Part of a small language model's weights.
Architecture: RMSNorm before each block, rotary positions, no biases in attention or MLP, untied embeddings.
Each number is 128 + 24 x the weight over its row's rms, rounded and kept within 0 to 255. Layers, rows and columns count from 0. Numbers have three digits each. The size before them is the row's rms in percent of the matrix's.

# down: layer 2 MLP down (transposed), 704x256, rms 0.142, rows 446-480, columns 0-127
# gate: layer 2 MLP gate, 704x256, rms 0.156, rows 447-481, columns 0-127
# up: layer 2 MLP up, 704x256, rms 0.155, rows 447-481, columns 0-127
down446 098:104149193153132087136150131140098103101125066146132116088181182119134134157110109099133084114108142167076146084105112125161112156105135114122144122163098145106120163119124085151117112094159168193111132142140150145144111129132157085111154144149106146125132081152089159142129142121145124104122133107134131129139093153131138132166149111131106099120147059099108118153109091124104153108110
gate447 097:116125138070132107144136126114098125173099105128133138161120157101119122095110106121140125162102115133133089100119159139121154089133113099139085143139159118137151180087111119139141140117125140132103129094147117145157120093129093095086143133146177142105135099151102154098111123133164117169164143148068111133078137107103120112136119139147080120121118106126123048140139107123092122115127
up447 096:123155138136170117116163118042114091160156090183106089121091128137138132141100116134140097176104139120136122149107148148113156086126101113120162093138163113131142187110128137134129139097114053141128126109111152128115152140128123131082150094149154099093165156134129147159129110119134094122115132179105138115069138103134119150129124117131130127183133116082143147145162112137163105130124
down447 103:133090143119166161106144135145162148147139127087112123158107141163123115103150137175132159155128139167111129121138156121124114141141099154119117110130109156112116102137123087126139129126165168139134163162126127163166101140146091117151159100150097135118114107117128128110128136148079131112147132159164115114158109172118187083124119107149150150124139119118121173125117150126102094096113
gate448 090:115112130148117119128125149156144126108156112194139161114107117126102096105136105134103161144136140163145160107129145143122125088142125175093145144160146074093117134144109138126169126129193110148109103133100085114099095084157151115126134124111164122110122126092147087107097104099124140113101127143103142112159115148155095147103103117119100182118196115131151098139137160095115147126134
up448 089:099128125131083121130152109089169070157124131117104117139138145129105128117150159138072117132105099144094120141133141087108167117127134144111139168157149117118167126099102112138164052121119130104119189144106091159089147125119103127118122141119151114093081133081113113118114138120123136126088164174106113140151154138138144132105118146077137132109141108148147125156119117106118123129124
down448 089:111092121101103142105093160120180156091159156118109106103136139107122120111129149110144054135118134132081092165116059095156103114109104129128103098113132137126103156151125121123108152133147116139092171121104132148128161168137110156113150139123133105149103106116076137140136147134137100167138151138154136125131187162128119101093196141122117134112076097112131137123148047165124110153103
gate449 100:134084128109120155126121121154087098082135125150143111151116112131105151139092156145106119132153155113134140138126120135105088140145109158150132092135118109156144162157132145151152080182134159154110085141125114135108128143099142132144115135100101103128150128112118132117104140131098135122184095151121167120084117127158147112107082153144153093114108118134078076145123107177102149128094
up449 104:127115102136115130086184083135121114187119089127065166129101186122113102147089141145091128124118164112095113117113124128109100177102127144122119160124135130117102137113114166102125122170119093146116119140122139106111116145154110144125149108151105084121135137130107159150137115074131152174086178141126122187119126118153119114091120122147148122110159181110113127128097172143076156113138
down449 101:080085105099078094109089207171119082123138109159103131081093134140135172093131126135138128119126156097105118136108112182151122143125153138139155082089159137171156122146126123081114163146103147135144055110138103164156166175118140101164159180146137130111144142118121099109140110143124143126151075108135098117124151134115154148114108151147138126106121104114164109118110138162180172099116
gate450 115:101127120141154109086113143127121129097151155152150115156183146116095081065174157120115122138109104139105137159132135162130131124115148105121144123143160110133142128101132099064102140107117147153167113123136140128111107136080148101099134088138150129131114146131154117100144152159161109169151182120134116121120110159150122140147130119110163132083142152143121165114131151141138123112137
up450 105:125151138127084143122100151124105147128143085150107129096110152134066154114131143140138134102149095135197101116139104142140162160144172156078136143118133118117164099151102102132124104125113132070157142125116134150162107146131116090108103094156145123072099083130081146090135134155150117131138126130122146138113077143136113104134116143112135130112145149146090139169165156125111124091130
down450 108:142113154132152131149138116114120142148147131148109139130120100103126105086143080154124158137114118138110141130126161098149086131133117135128124178136109097129124159116162148140145134132137077128091105146101157125077124096113161114120174134146101144144142167182139104115128089145120133122118131131094108175165128142154141122097142136155141049138142115148166119143086073159116098132144
gate451 099:114168128106160096125133136137101129129132136114123110097130112088100089121133123150139136163139125120090144126093057153142145130164127113183117148125099152129110146116131116113096096142087149091079108124175059129124086133138118125136114077144096135172105108140148102120150112145134152070113109124128172159142125142108098112163133129173137116127116183164125120118101144125132099107144
up451 098:144141136121160138119138161136146133120128135105099114153122133113136148142124115139100122079132137140132123125149155116115156143127126153143091075084097139107158103104144114169168129142104101127130151151138141157164180130141115141104113124149135163146170143123156088141144110149157150146154158173143159161070153164097146095156136156142136112160150121131166153121155164088135116150144
down451 098:114134111203166122149107160084125149128125142161116121130114139088141059141149115111093165131124089161111111127135117129126138129134126105118140107097111130137130158148076093131130097160123103150092123155119073124152109110128139142128116145113119177161084099116164141120113102108165140117157114159148165156117137119123109114156089149119106154110140120152135134137147166068120112144104
gate452 088:131140130132141131129151155145139170107143158131114142107162113145130157135136145103120125073117183098113125145213126122168148127119125137127163127155099135141123153180191129129129123139120127171114141109160120130145128091134135091109092135096138127187173111125119131121160118122087127126111122087167138121134110068144159159104145163128139104095094167122137145125131119136115191116109
up452 088:148124122151125139147132165150159105129073125147138119135130157145160147119118105109178118159147119107108110128091156110123130103111194135084144162128104121099172125142092115138176059144117162146091095144114142119086119117140127091098084122157149101101085122131159143152102120122163094124117151179090098125182113136128152116152147137195112110107103109112116086111147070141111095135177
down452 091:152060136150118134122125150130135116124156127071145136172176160133112128135082093093132128117159132108094153124108103142147164144160131110152044129109130129111135137159113099126107141142161136144094142097140146117102096132116111150129107123095092159121172103109136114070120124118127135171137093115139146113100103117097105145159163086080126083133131078140124120179102089101149137114137
gate453 103:129109130098168102146147105091134164076130117141117121086069167130135106140141134106180093117107131137148151138147096163138139141152148143100112174110137205107134134125152135145112137138185121143127127119170176107162118133125112125168106138141133121139109171093112111134104099129089129149138135127139132128135125165103147140108091109146135152117162100139161150088121149167139113082089
up453 097:170130113092142128121189124129148115142106115107174134099101111105114104111155124129147169133143138114129077096122085111140135148091122142154112130093124094135124133143123099106134141164122152121128114077157123124122101126120121151145111128117126114095134077123153115125111117104120104138136159125099118126092118104151123098116115119162148136122111171087150082144162124146126138137123
down453 098:110109170121123143174127139130119174132067131121119127127110119119157163114128169150147119122086145135131091144137169093128116147129180132103123124116152163126116140093148102169148166160145171126088127146167125127171129162140130121124098139146139072111120098097082115124101091124150091103124114120129146155091135128123146117111153130135123191126150129131122090084112107146114158151115
gate454 104:158109134117161090129109156157124122127107169125107124149122149133170164160159152132151126116118117133081106096141103152097120131134119092123114139144116123121093121133122153110152125127165126146115097134145095130146144120120134138134084130185104109135105126109150117112132113117143119084138140049094086128162121163169140164135143116181164137117126144106151121104175139123092143132134
up454 100:144115118153142155122169129192093135146119138129124156182107100132126124211105143138116132134098125102057110126141126098167113150108135149107129146152129100144137151132113095142166148118135151161138102087130111095104094102139147092146119093117089131182120140098108143119152120138135117141127126131075112106153111147130129120092171136100136159125133132109091125092110159103054118109159
down454 100:093124074075132104137107117145108146119150137121149127126137127147107183156071155101118121100088150144117146149147158111140098137120103148185143145133137182117152160141104137128148112120116137149112126092145135163121101138118143101136133102146114107133100105151130126094123118163116122124137132171149092102108150122155155109096119101087166155133152112155126147142116104113139155138120
gate455 102:156118131106110145148098095127108110149124159147158109150162122142151103156172145158108130116096075165129158150151164093131147123134119148121097114129089133119096125161154165142118125133157143076114136133151147136135133118180148152154112108092121106087126138097100141130131170117126096128092096137144119115109095181119159140111124117083095122184097106117131120143147114129114078128102
up455 112:085112135172113163121126138086091130113157100126148128146140140115076112114092127092122102131109137152145120103125082155090130181154123133136142155108119119116166083145092117104131110125117095131149101118109137102144104153068136131116137122116129125130141098144157141137094130144134107143115099072136131112154104126105126113150138156151156134074151123122131168106150140117146132135113
down455 104:132135125125107136106144089148122177092138120165144117161154111099128097101118138075122117112126181115122110149136125113114165119155113133109147113111099096058157101141114080146129105126097111134100143133112128113150108118139120118114162147126121186132146147134109139159144110128118152105129121117100161086151123103152138130159065144169098141162164140168147130115100120130119118078106
gate456 089:105184166127179095130115127115174114124116152089150163109111157128106130133145167169118158121150130106147159137096133106133110112163153137167096149137092132107109164166126120094132088102118106150145146124118093121134183097166111122130124137145114161119141112111107098121132128118158146117108121103112114134142127142110151116130149140096075104132134140080115148085119136169089105140082
up456 087:144145122106147121140139158143123104104162167087139156130113131136114129126107148180108130098105139157132188156133129149137156112185160161159121126139116129119103174124121137104105096120148119177124158141108150112114125158091130124174105116129116109125110121124159090084117143132168133130105128119120101148161137111157130159150115163070131129107118103127151138102111104134111121115128
down456 090:101126116150102157111162133117128136110153125143146107112087118124091143107130106135140114127141113144100120121130151120133115148146124131140099186132117136128180123110115137110123120104140151143151101171137135111106167125191151128083136165079124116140124157127099137133129160123119135162161115127125124144118110100137128147114142141163165122156133117135112168140095110108160100110114
gate457 095:112094149144103130112066103101114138114078118133144145142136134140122176144151091132107125127108114125151103125126100128140130114130101132106103136130114110162147158119197173070099114131072111121142129132096177118165077112119136163141083110176166125071116133102142086139154112138121147161165162148081120080136095123118138139094128152157101122136127148175110108130101090148099073103133
up457 099:124117107124097203126138122097149142105124128098114123120128131101126170157135101156125153140111182121185114127133138110145157174130133135122155107179127132110137115127113165144106112116154124122149130149145101160100136145071141134136099142105126126123096129088155108133138164139118093120134142142085155143151137138119105118170094155133147140128128121153132142157101142150157136121132
down457 100:103102137106111104145167106130117130108139106096166096134121134127170117178117149127117159139096170083151142111151138131129138160149128123095111131147133120076093105165148092151147113116145111149140090151155108120157136110108145109184168137080124154128111136131159114135114149140162142138154129107133150107088134142143108158182128126116156140128131081146133128141122139121102151130102
gate458 097:132132131104115107167118141116103146148174116150138155119120128127171119115124098161127133153185156100127102138099091151140094156133136094125137129097104091134166119105104126153111093125106109158104118104152093171134123117097146078125109143160104124128127148115152137142141144109144104164138127122119133110104154106124127113121114103129108102118131158115106140156162101151138109126155
up458 104:159105128110098150112128115120138108139160143145141100107113054133143121123157143113144152116099111129136133128114158094094160164135099141140156143137134071110117118110096160125114091173164082109143125115152123163148153130135101100134137080139132107148106171129150079140114116170138137129104135106086155153146097114117148137153075148168142129140097095154169130115121103107097137149115
down458 107:135140150122077104129132093144142167107114104114136123147187120154119145134121096129058115086119137160138079109157134154132129149120137164124109095145116171155106172106167153159140147096106146103149167152118127105175112126143066134132133143114090150109116103120106133121142148137111075083130151121111140170200100109127128141129117121119107121156160123139131133162137128129131107094165
gate459 098:119123121154122155129130131157127150140106130114114157142127074144130152119168127105115134110097114171202123120128084086104131181115142099139115122134107122134097091080101085164111161112155136139137115134164111116129089104119138110124142155145098117161130123122112153161125131128113130091083123103171106103120132102165064095108169172127161132112150079108142160122120116141062151124158
up459 100:159111157129169128146124133152089173121173153136147124116148163131163125131108144108133094096095120103107153129108137066094118127088124120099152164099107078131144113167136158173114092131128140108166108124103121137147152158145136156147112145093136118114126143140123113136132161141144160114070174113141081142137140117132176157167151128155109172099126119148151149126145121095123125139137
down459 104:138162120104161125160146112112093129130134163106184093103154149143108133110097110163099143135130145113114101152101150158173184121104120149138175173112153134159132089143082161157098132127097139132157093137099085153124121135145129162129100148126149127126141111109153143108140126181104135119145120101105149138133127123129167184135083104142069183131097154100095070122119147136105086134130
gate460 097:130089132108076107134125133102143107142072171104122134139128128148066106162147146178149095149113121127136118131131142120124098107132158136143074162148188115109118130159148129138118126119069150142107115107118120142141145102108118127147143112131144133103141187139121178158098132095196100120100103110092130114131143097095103152144082151147138159121115109115118124117170149150104092140126
up460 093:150110114110160105137143137088107127128102108116113113131131136131137104148103098164135115107108122109143123075118139067098121180152121121129113077120127118164151168121115166146131096161140114090116113107117138154122100122157106082108116104088144130128144155092094156132161140129091094088104167103088188150063131108153170122129157109109112147131110127135135105137131135137114136167110
down460 095:149120135151140129076160131161152175092165100149110147119176142113142129097122132083121136095092134112092134142143118126156138136126127150104100092124083152155110103104140142110115122164180106120134138150116118155149095168166131127119131170141169108160133098122174132130141168157086138124130148148100103129129125119158128144144122119115109113119134126157155072170125124116155179158088
gate461 098:135109098159095137115163156111126121128109078124099133166168111102142139140103082069078112132104088134133130131125104137097136151134118169130112121059116117120095096123131165145102103105139143119133129120147093094098125109132142134162119111062145122139114115115131156119124148121079111115140136079122118108125148099076104149162122154128133156177130124106153116128136161136088140105153
up461 097:134108112135133103086158174123126129097096094087130156119161126127141104147131079057095101108128106166101147121128119117122094157160149143135092106101093116123098086110106171138121078134129102129098078146121122101146128165137125179148124151110122084140156126135149139128139096162123094138121107101076102159150114118113125179132139154120127169140122132114130155112120122154103168125123
down461 098:128138126170108120097143125096107147089105112102116163156136117145105148183139105077102131136133145137113151163106091153130108164147092152158101174088141103124085140105124134113121103118157141135120082129124083107166160134124097142114171113112156146136130142128152162116153133054119104048148142124126127116105110121136095134100165125123093151204080132121155139106122113150104132104110
gate462 107:151127147063154175170144141124163156140121114088128125102121142107107169071140179105148125162102117085103145099111138116131144150127150101110124125089161136124156133066096099137152116126145143134099157120091098130117115158084168124080117138172157141133139115156140118114119103132153110123128160103162091130106125126114158094105109163145137132148132155143106158103153097105081082107110
up462 106:166151115139104118131097120168078114140145173145136124142125128135142137135109117124158185081140104133123118188122110115141116104127148126133134116115155166124146081134118143113142108141109087125125167134095124125145117144121145157135128150146099118130173161121134189106122128140136096119186135146153172133134122132133133166156060160121111127121105091151138114142124080176168142099128
down462 102:144123114123112126146147120124150134138133106143139140126091146134126139148158171129120129134153098126056156146160111137131143061082133104143127133109138127167135099109142124124127158137118168138078149150114133132082125135111126128122161127134132115123097126146119109152122152127125126127127175102117105143137119120126127136158114152154134127139152145159164134118157121104162116114154
gate463 100:131078123134113102120134156158105127163137100108112112143120133117114126115115109126153148110139138149128144104146154083121136148166137144142128138198107123125159119127176153139145127105134107113124118122161176146142149101129140114140143153079162098118097162125114127096187139134182126106130149133188114136157114109137090158106157153139103126084130142158114142135135149098132108082161
up463 095:144177078122091084153115132102145114159114121119141139106133152152136125132129140114167135081115115117115148128098180107134148102132145100087177135170106092156124129113138143122123165116141164128078149087164103138113157127107098136119109148095138111106161127130134136120131141151123132127108135163184113128123120131093112159143138135124134128138128093144142132145096131107154135154188
down463 102:134105112179153162124146113138066066133134088162142117141114109163134117123108114122128157137148159170112094133125133117147122106155108108133169139137156138172157132146160115129161107129104147133161156168113148139159138107079161103107120167127114139119084106131143113109080122150174141105170135132107139156119143058134104183125109135099106102124123098134103124134107117114119135133156
gate464 118:106091163106146148162146164089146150176130092128153110157137105115117119105143106106119114140128110158152136147094154131088124139117130141119104136134101131115137118131132142119155136109141153133147148070139102153149117121118101134079138130093124152102092170086118088119094144106118129112104111118179124123127129121108135082121123132112171125111158138115116133119121118104097128115110
up464 114:112202140166161138091138114152144134121092158175111118125114117140147149167138128131144150142133148106119129178154105158162175065111119106177107115124142103166099138129090105154103121136077139135127121148108144125100132114137113096167131099172126099148124121089171125124159155137104124147129112146129106107127136148094143091105121098142061143133111156145136137138179111140170107105137
down464 103:164137120130119130130138146125168124141108127114102116085133141123157163135137165127125104100149136109116168086140124126104098163095154159101127100132176133158131138115146132142116138164145128123156145121112134124115125090095142113100112151143092131070192105147120145159171113087131104145158099148158142117134137140149086130117107138177108121124113122120129132090109145155102114118115
gate465 103:151141122180060092160123150148126091180124085133100109085122150132129179122129164119121164130130165117134136130130126121084115164117146139095112127175108153125130116126119108097100144106124116083147107143114110127121121125132126118148104079086114150085117132172118169119111083153126108133100150105134181155081143106092094134142114108123103104131115196154139136082103142117147116112195
up465 109:162088113155092113117162174146116131130164109122103131158096150150069155133115127151135162125096138092093105123129065107141166135142142130078123135147131100105119117124092130143108121129110131117162113128161095145105102107115128104126102089129137113111103148161164163115097134146128116067081156125102110143138083120128104115103092148100152079101115146141125162150131144142150134090110
down465 108:137129073096139178113100136123143151113119121108135114156133109096149095089182117102150112147122131090117154101134140143163134127137154147089169140137125112143117176118153167137168108154155125134111131120140090125139164152123144166125159125174112138136134145117086121120161148123135119144103136147133166128161149145112108163115136159098129101106174106167101095131167133097121087112164
gate466 096:094087133137089171118148117095112155114105155136104082117109119172105136140119123107132129127136115133121130137141124090104150099158111124103152132139132107090117182110146120136122133130122159088076099138131152079099127128166107132129157143092122110109130124080153093149139160123120126089170160086084166100141140115137173152120163134190102119099123121149131063144125146174139150123127
up466 093:119134143124134112138179113120110135158103146151095123113124121113108170119119142114146162123095093186126129126160152112142155126170128155154190122130105127101134142129171133123156145091152134131090117136091130102110090131154152127109127138130121107122105135171104144107177157078142124100133124154130148112160166113078130147136128134157113103128095168123102152165127142164124143152155
down466 101:113132149125164156144116116133166177114115106092129163137136121143148122113134157115154166132123186109128117129147117135122098166104116132146097143125130157127143107111136119139121137142133090128132149078102117164154142147127119123105083164128132147145111140095072161101114137133159110167138165135153087149117113154084169126148123124116120124155162114098129094135144158099147106133085
gate467 108:110172161177089128177104119087118096124133143099123142116134119140138110131125141119156105121122095123133122114156119136155143154172121087141102161145142129135089129129111102174126162131135107146119124190147121156111147130128120159141130139130119157141109140119130095142111140120149120111098102111141117090105151114137126111127145138115132124121129118100088088110138149105105160157138
up467 107:154143115130088095125140106170104164123120176136127158169116129132109152145124141124165157126118114154151143156125130163167137145121083086150111120140158123122151110143129095130103148152138144138142091118104142152118140096085120132138131175121092109107098150132137155136123152163154122151121126096095170128104077110131117142125128144115096140133134110163104135130124145142125152100159
down467 103:163135130075126119111134164113098125157112133106130117120131075114123108123133110111161187134146163142105119149121088125136110145111170129144117130104114132147078117126202103094119115144131124125126118148162116130099122120182133126144134122140146094103161134122151156109134116079121121107133138139111117127145136101170122193159133139106134161151135146136112148078143122151104131120088
gate468 103:101122139153150177124107126100089123090118127158110101106183109113117126148120113142082112104119132155150149134084097136083144120154089130149165182201144170099138061166124123156094113087111145160122141103126141128142124115123123125116116122103135130135145175144140093112116132109115170160091132133123153125153085151108136122121152106092086099116130122127138136140138174107144120135103
up468 099:140120150050129144131104102148153208153150141141113149161135119147141147156151167098162133128176142104104127133142131097111128144130128132169104112158119143134152160102062167127155148134114159102131116124143091118139110131128120119169140121127100087127097124136147134132155139158155154120136108148130135096149123123110131085163139114103138156108097146125142123117118148087116130149160
down468 089:127160130133097127129138115160097098148092122124105118128134142099094138100142077152121115150145127135143160127147115130109115118141117106124133143077106161112132097135146065190094094151137148128128095153163108123102098129142114116102113137178138114163146161153113106113137122121114131158125138092133072149090128076140148132169129163144115179110112133115148090144131134161176133127076
gate469 100:144129125129138121109141131166130110108140126101113164123159121127136126128150139171072133119112086113117131105144130122124140106104103139090116113110158119154130145149167127118110127168130155119162103182154126152115077077133134154142103137100113111078138123095140141159109168131121097107143150107121102128142161155133144163119149114152096143128118092161112110107136115108125117132161
up469 101:091148136149119174097103146112105107132115119148159137143122161102140098110108132135122143135147132161132131128104140102169141132130188142150127132143098134152102132098117181187105122112080129082138127102115160103129113134133142144125155172144131135118073116161119109138165126177131126168128078118129161122137110125118157104119113132107095087103139179110160143143114152169116085104107
down469 102:071134105147128146159072109110113140155131130134099095134110157126097119109111143105126131154158079159114148146119132088112099128134142100147156184131101093122114119115119135115111146070103085133122161098140120125116113122145102158114126113116124145149125162101123125061109143133126148108123123152125153130123130072159147139090083137092135136104122152102149111164119147142139101097154
gate470 095:103142150101090139156134120134113157121157119170095138169116139157146095145109143163134127106136105164137128123113137106096085151134145129102112142134124140116149113128091106115145093132152150132112140173111103150105176114166115136104130123118154120098141133144137154107114135096127135177125115164135130155145125163133161074141168154112106124172123142146137134165095115114137103108128
up470 095:153123140133174090102170130128188112151142149131078174100134148097117139130163099076138131135123114089138115144130112122151184101120185137132122111125137170134126103135167157145132148133137123116153122115103123083100103130128113084183147168147148101146090104131120124146144123121148130140126114107149115127078104153133122168103115127171148156149088135118100098141131158145134122159109
down470 098:112134164100135154121125106110076110168097122122127161129091105125117138155130104143156164122126130126116143138160140106110131126118102150100091133121128123130131136136108120108136109130113126163122155135151120136127166126097137159156091112091108151115136127146092167099165109109118140130116082116146122126127114091104095129127152110145136113151155133159074128167103101147121124107129
gate471 104:119119144141150136122101082143118116127120148133163105168100126088124113105159125122099117106061120138150130111091160177162122109147148087116122140096109133174167120175104129127139135120132087152162177134127130119126148113105124149139121135142158150143139145152083132134136116113142105130144123149145095085128152128094082152181095153105150050140127139127129143133092120142116125104103
up471 102:133113114141147118162102146149085159123166129124147069146152138131095156095140173121103118152121163130112135084113106127112123128155110133120136171131111171073168147152097180089141097129112110101149146176120124112085106113144155123109145132152107132079123150144142134123086099070119154096185160158139090140133095132159129089141110111138118113141098119112136112132103134132139112111113
down471 097:114159110082134079112143153137128140137114095093146166118175139155117140092148098124163099140118139116110123166086135084100134124100105114126161115144193116114112096161143142168128135140115119101098123093136129126142156173181137113143120126124124126138129134080112115129167110131170140129116142092125144134104112160089132144116178148112133099086159155121114151104156116113135111135150
gate472 092:149136104140127166139169146129137100164142141103116116121090129113119130143138169088154138122140137166117108109152104104120106110147121144094145161118156068131126114094172159134157154133113169155113142141114116076127141141080108135126094146164115130134120144151137142113164124165125112109099126163097136154127115104115148153108088160136114155110139141100139108146099127126166121151160
up472 098:143164152140162169086145138122110137170132122109126140141118116112137101157177127128137161120148135172163123170134127074094106148119112172138131178089144064093105093095115132116169141134157090128097136127152127106132128108087110147115097155127113101152115140090138129097138144110153148123119107144121077142122120128191156114108157125113126149092151132101149134148076127147120133101092
down472 101:073157179125135127110115161091134124140094131107115125152118141151139143157131138117096110127138113134156160159162160141088105183127096122156144125084150076113096122081137149145135113161150127145097186113141130128104119103141158146098102172127084101192116126108140114120121089140143149101146106162148103095120133140109151139154118129131130180091136116067102089173123115106122137147090
gate473 105:108159152094121128078121151125133131144100152123167177125166122111100177129131147106154129158157090119128108136122154173088114139146122103117131111126126150121097117111162141115106143147158131101142131124149102110147130123107142154136083135144104102147163123131108132163126101127161137144118105128121082111132121125125102129113099186123146140123129147129075119078145134134115149156125
up473 096:074119166117123120145090172136150144153151142138119140133111122097133119165159124150134140100177116132143132119134122120138130133079127067122088165101175124132136120127121116115090148129154112121151133175124084124127127147100122131113094109109150145124065147140131062161131151119128109149069095090134084119157120107147152152095159145142152105092133141170081130124135145128120152114145
down473 100:077157108113117094121112127140108106136086090142109109111129140176098105148101132102100146124104114121128135103154117139147130150114172104118095138182181133100112081123190172142174128100092147165107118125151112124159129161122142123145142165151153112144123123112131121147113129121084145144112121139136118106121123144126121132133145155092093113105161140123140134144109135088150108097094
gate474 104:158169139134129108120164148140102137102123143116108153153096128140087156123150113144181117131081146143152136090069118121115110133133172105118081130124125119137126123151160108133122133159110113175111103123146122148089166154148126118107099118122134189121118173112103148095092133082094120110135126127137153121102077124122102122156129146107158131153121143116129111133151119173131132108116
up474 103:117117146116128097121115070153138134105129212101124162117121136138121152140153144146112120171109188089128087163075112112119111134129191145084109126121127125120137126140130127170140118153103141138180129133092113164128117158105126092135135113130108146140094143158110151156118124146135130142153132139151118156118113150086104110132089187140088126161093109120101097117126091166205111124126
down474 102:114127131118136145126124115104131162157114119173110138110160118117092158098176069133138128106122119138142104142130134138150112115114128157159171147098135118138122118158127126140124132149121133114137116166105143129129139163103140137166117157178147131137078121145127152098111090122141086146174106140146135109144169133132141139144122119162145117153083139129105189141088129126112138169125
gate475 108:104086156080128103149120091126092122125133102118114121155139108099158110080151134069123157114126115137126146103132136140113088145117116159104139115119107137062126152107149110119119123109166133177134124135141149142160129135149119174168109121085121104134143186143128140105092114120109122134132143108121140102160102109201140125107172136081100117156178118141125150157157102140148157125100
up475 104:144197123173138157132139089160150176112130140112121126087113153153154159147128151147146117113138111129103147164165100077151141141160185130162124139161135123125116130118113146143067157116120139143140175165126164126082101131134099078098111113165148085109122131114170100160161113177134130123113130143099139119118139116136134131117091103136136088145115092115131133149122110106158128137142
down475 102:115145099146144114090131170143119131155124142121153143127157132216121139106112170126149115127106132117147103122127119102108097135123155109116145103145137117160143098139088164169094150151090129099154122078110105154135131128133116115112165137141111142110117097102078120120172116151084164139186112158140122150127093141123107146136150136184111175133123138094108130075111123127139077112184
gate476 106:143125109114136125143167130198101154119151156132107126133162120098154122141112174159142164169156126095115117109131106146120144143121151164131147130183146112159087101142114134075117121130108106130159093129124087129108118157156129122143158130103091087171128193102098146121161153109120142103113114072129102134136119137141158131103140170105109129116130121129102152115111161106098119116126
up476 096:126120112126089151142109164152142159152128090099087131101147130128136118103119132131144107134148131096130147106081159148089109160135109109121130122140105161154098142135126128098163119128128110114145115117169132081104091133179102150086130157139165110118126144157115124126113118143196138119196154061113134089129167127108156125103129145158146163123128097099132156100130122144107100108094
down476 100:130098167122116065103126148136128127128124133131132150174142128144100115129142130120149160106164146106139127125145122132112153139120144130119119155176167135131105143094111158104141093162144121116120149080140084109092105141096111086159114075140115104130147143128118134107136129138121114146109115153137089169131097149161130145100128163115106111122115137135143136114130136102099115131133
gate477 094:113120144102104158129123115105114151092116142124147122166121117122155123150147130167122082149135107132188135076109178151118142156130156136104146120119118149175106114110091148140137154136132093151118186140141136140115072121128090157106105153090095124161121142100138169109118102106116114111131153106100108111100146115120136117119141160111139125132148087140109148124090129139113094146067
up477 098:142114148109131154109148131146111156057119138106159147117134109124171151146161081143120111167118122121171123090108161141125159145123170115096138094159150123118117175147090118135152102124140133143122176147136136168090098139114134132080140139135093147154069115110106167128082126088148149117151113107122115115117179127098086120136127152075148113092141096145144165127100109136139138150109
down477 099:138126150170104106150127166107178147090111145146129116161120138120129074110144157132093167142151145096146123062123122151138137087163097138115150110144105174094161093101099179128125138118086138103157144133164153138155134121101146124135139132103088110144138142164110127122131142135125131135126108104128166095113144131130104129129142115088178151111109095097148085149136104150147117139126
gate478 095:114123135158129121134134144118166134145126170133207130123125146121131147103125171147110117154127177124100121123114120141145073191137136116122133124126140138083115128154125122095129107121136131123155123173150124120120124107098126139124105151149116140131126129138066111155156072129128132093133114155101139126118113142165130105114186114098100090177127160093054112131153082139101129135134
up478 104:164134122133115106175126150118130076136095109079131176141134138123149140131133105113149137115065137137136123118121151160147112145105125133100138090139117128124146170162132099118147153070143130110138120094060160146108099130092148130126136081090134166110087132148125096126138203117130112109088130136098156120142121157097112149110147107154172105104134066115105098088130178133152116105149
down478 103:127116088153132111115124174127149180100147165159106110098112136110107114110110147135110092163180049161138110149157113160121123139135109128095110145105109147124104137154194141119097110114129109174125120129118119139129125176126172092123140117189114143160122134083108115076136084152154121106133117118115092138106177115128155126121141146136125142150090134127134155089179132150120175145127
gate479 096:098131105126108095180151122121184117093139140117149098157150121131132115142160122113131132117119110144103147170121159142180165132152129152143139110140138147135124144101137145102124132086127149121104119123117137109098139094166152142088142108150145146106138105126116097109096140176077152142103122103134107126109135093126156183112088139167106122155112187081116111074114115115138108138160
up479 098:155126118136110145071110129107104135154131100112113140133136141161125164147110084106077110149145112144132107102141131158123104136106100124072115145123121112120161166172139123133111137120127139111112110077139129134119164119096146109124144118144105119147116139095101141096133107115181127138132133132087151126138117109108172152141160121129162129150176139137146136169132124083148169117135
down479 101:128123086133127134120146116174146126171120119136141137133142135158117142122111141100147141110092123130113134118130141100077109116116097097106149182090130121130123149161184108133141114138153133147106117104127098115131145116114168115125158147107070112157132120131099137098148139062178121106136104106105119132142134151098099076140131098136150128126149082125169130156141125115096162123163
gate480 098:143158123132118100111155144099115120144120134131089142124150103154148160149114100143129142097127134086116099117102091096149100112140160160125091110150152134091111128113108131127146152086098137132111109119115113116117167125098130094145110199116102096130126121128149182136094149089131122115111150133118146146118088173126108097136095164166080115125100120102123116155121119121184100135120
up480 096:110108131126083123136160150118070113131155147126126131159149134131105133099098126152171115116081116121148126059144180112131125112096102105118088124132121086147115122084175139142129121128144086111116103109089150110085141139090108138140082136085131110142114146160091116104123115094122163145129114102119094110138093127143157130145118147126152082097155105121073089098131137101101157119109
down480 100:106156117135145118154113133188080146145104122092113106124128099095117139093100114150182150110124163090145107107128146135163120126119166146116143086109149119130134133121139157137108106120105142098116114177134086163131132138153126150119164098192138171123130109131131135130129107087159128165186147128113151132095097104126067149117142129106130134179144112100210139115156133154090119128146
gate481 107:131135183113131117132128088141157137119140124193090102136114137175167110111106158097115135119126109112158124164151125154135119138163139129095123107117155113113140148160138081107148106110123140135125146137128125136130145139108112152102123150160155136145146102157144150118150114133127112112147151129144173138151095188143099140161128103130132132119120096149143132079115164130112171139139
up481 108:147129137116167099139130111117131105142156137155106151108114143134142040128055150149154132118163111128135104150111108146158147169153136141108146086121155130150116161116132075116084112124122125134137140137094146102128133151098122152154126141123113130143137155128125114130141122115116132149120109123101191159144097113118054152153153120137125065104097128132153146139110132123168176146144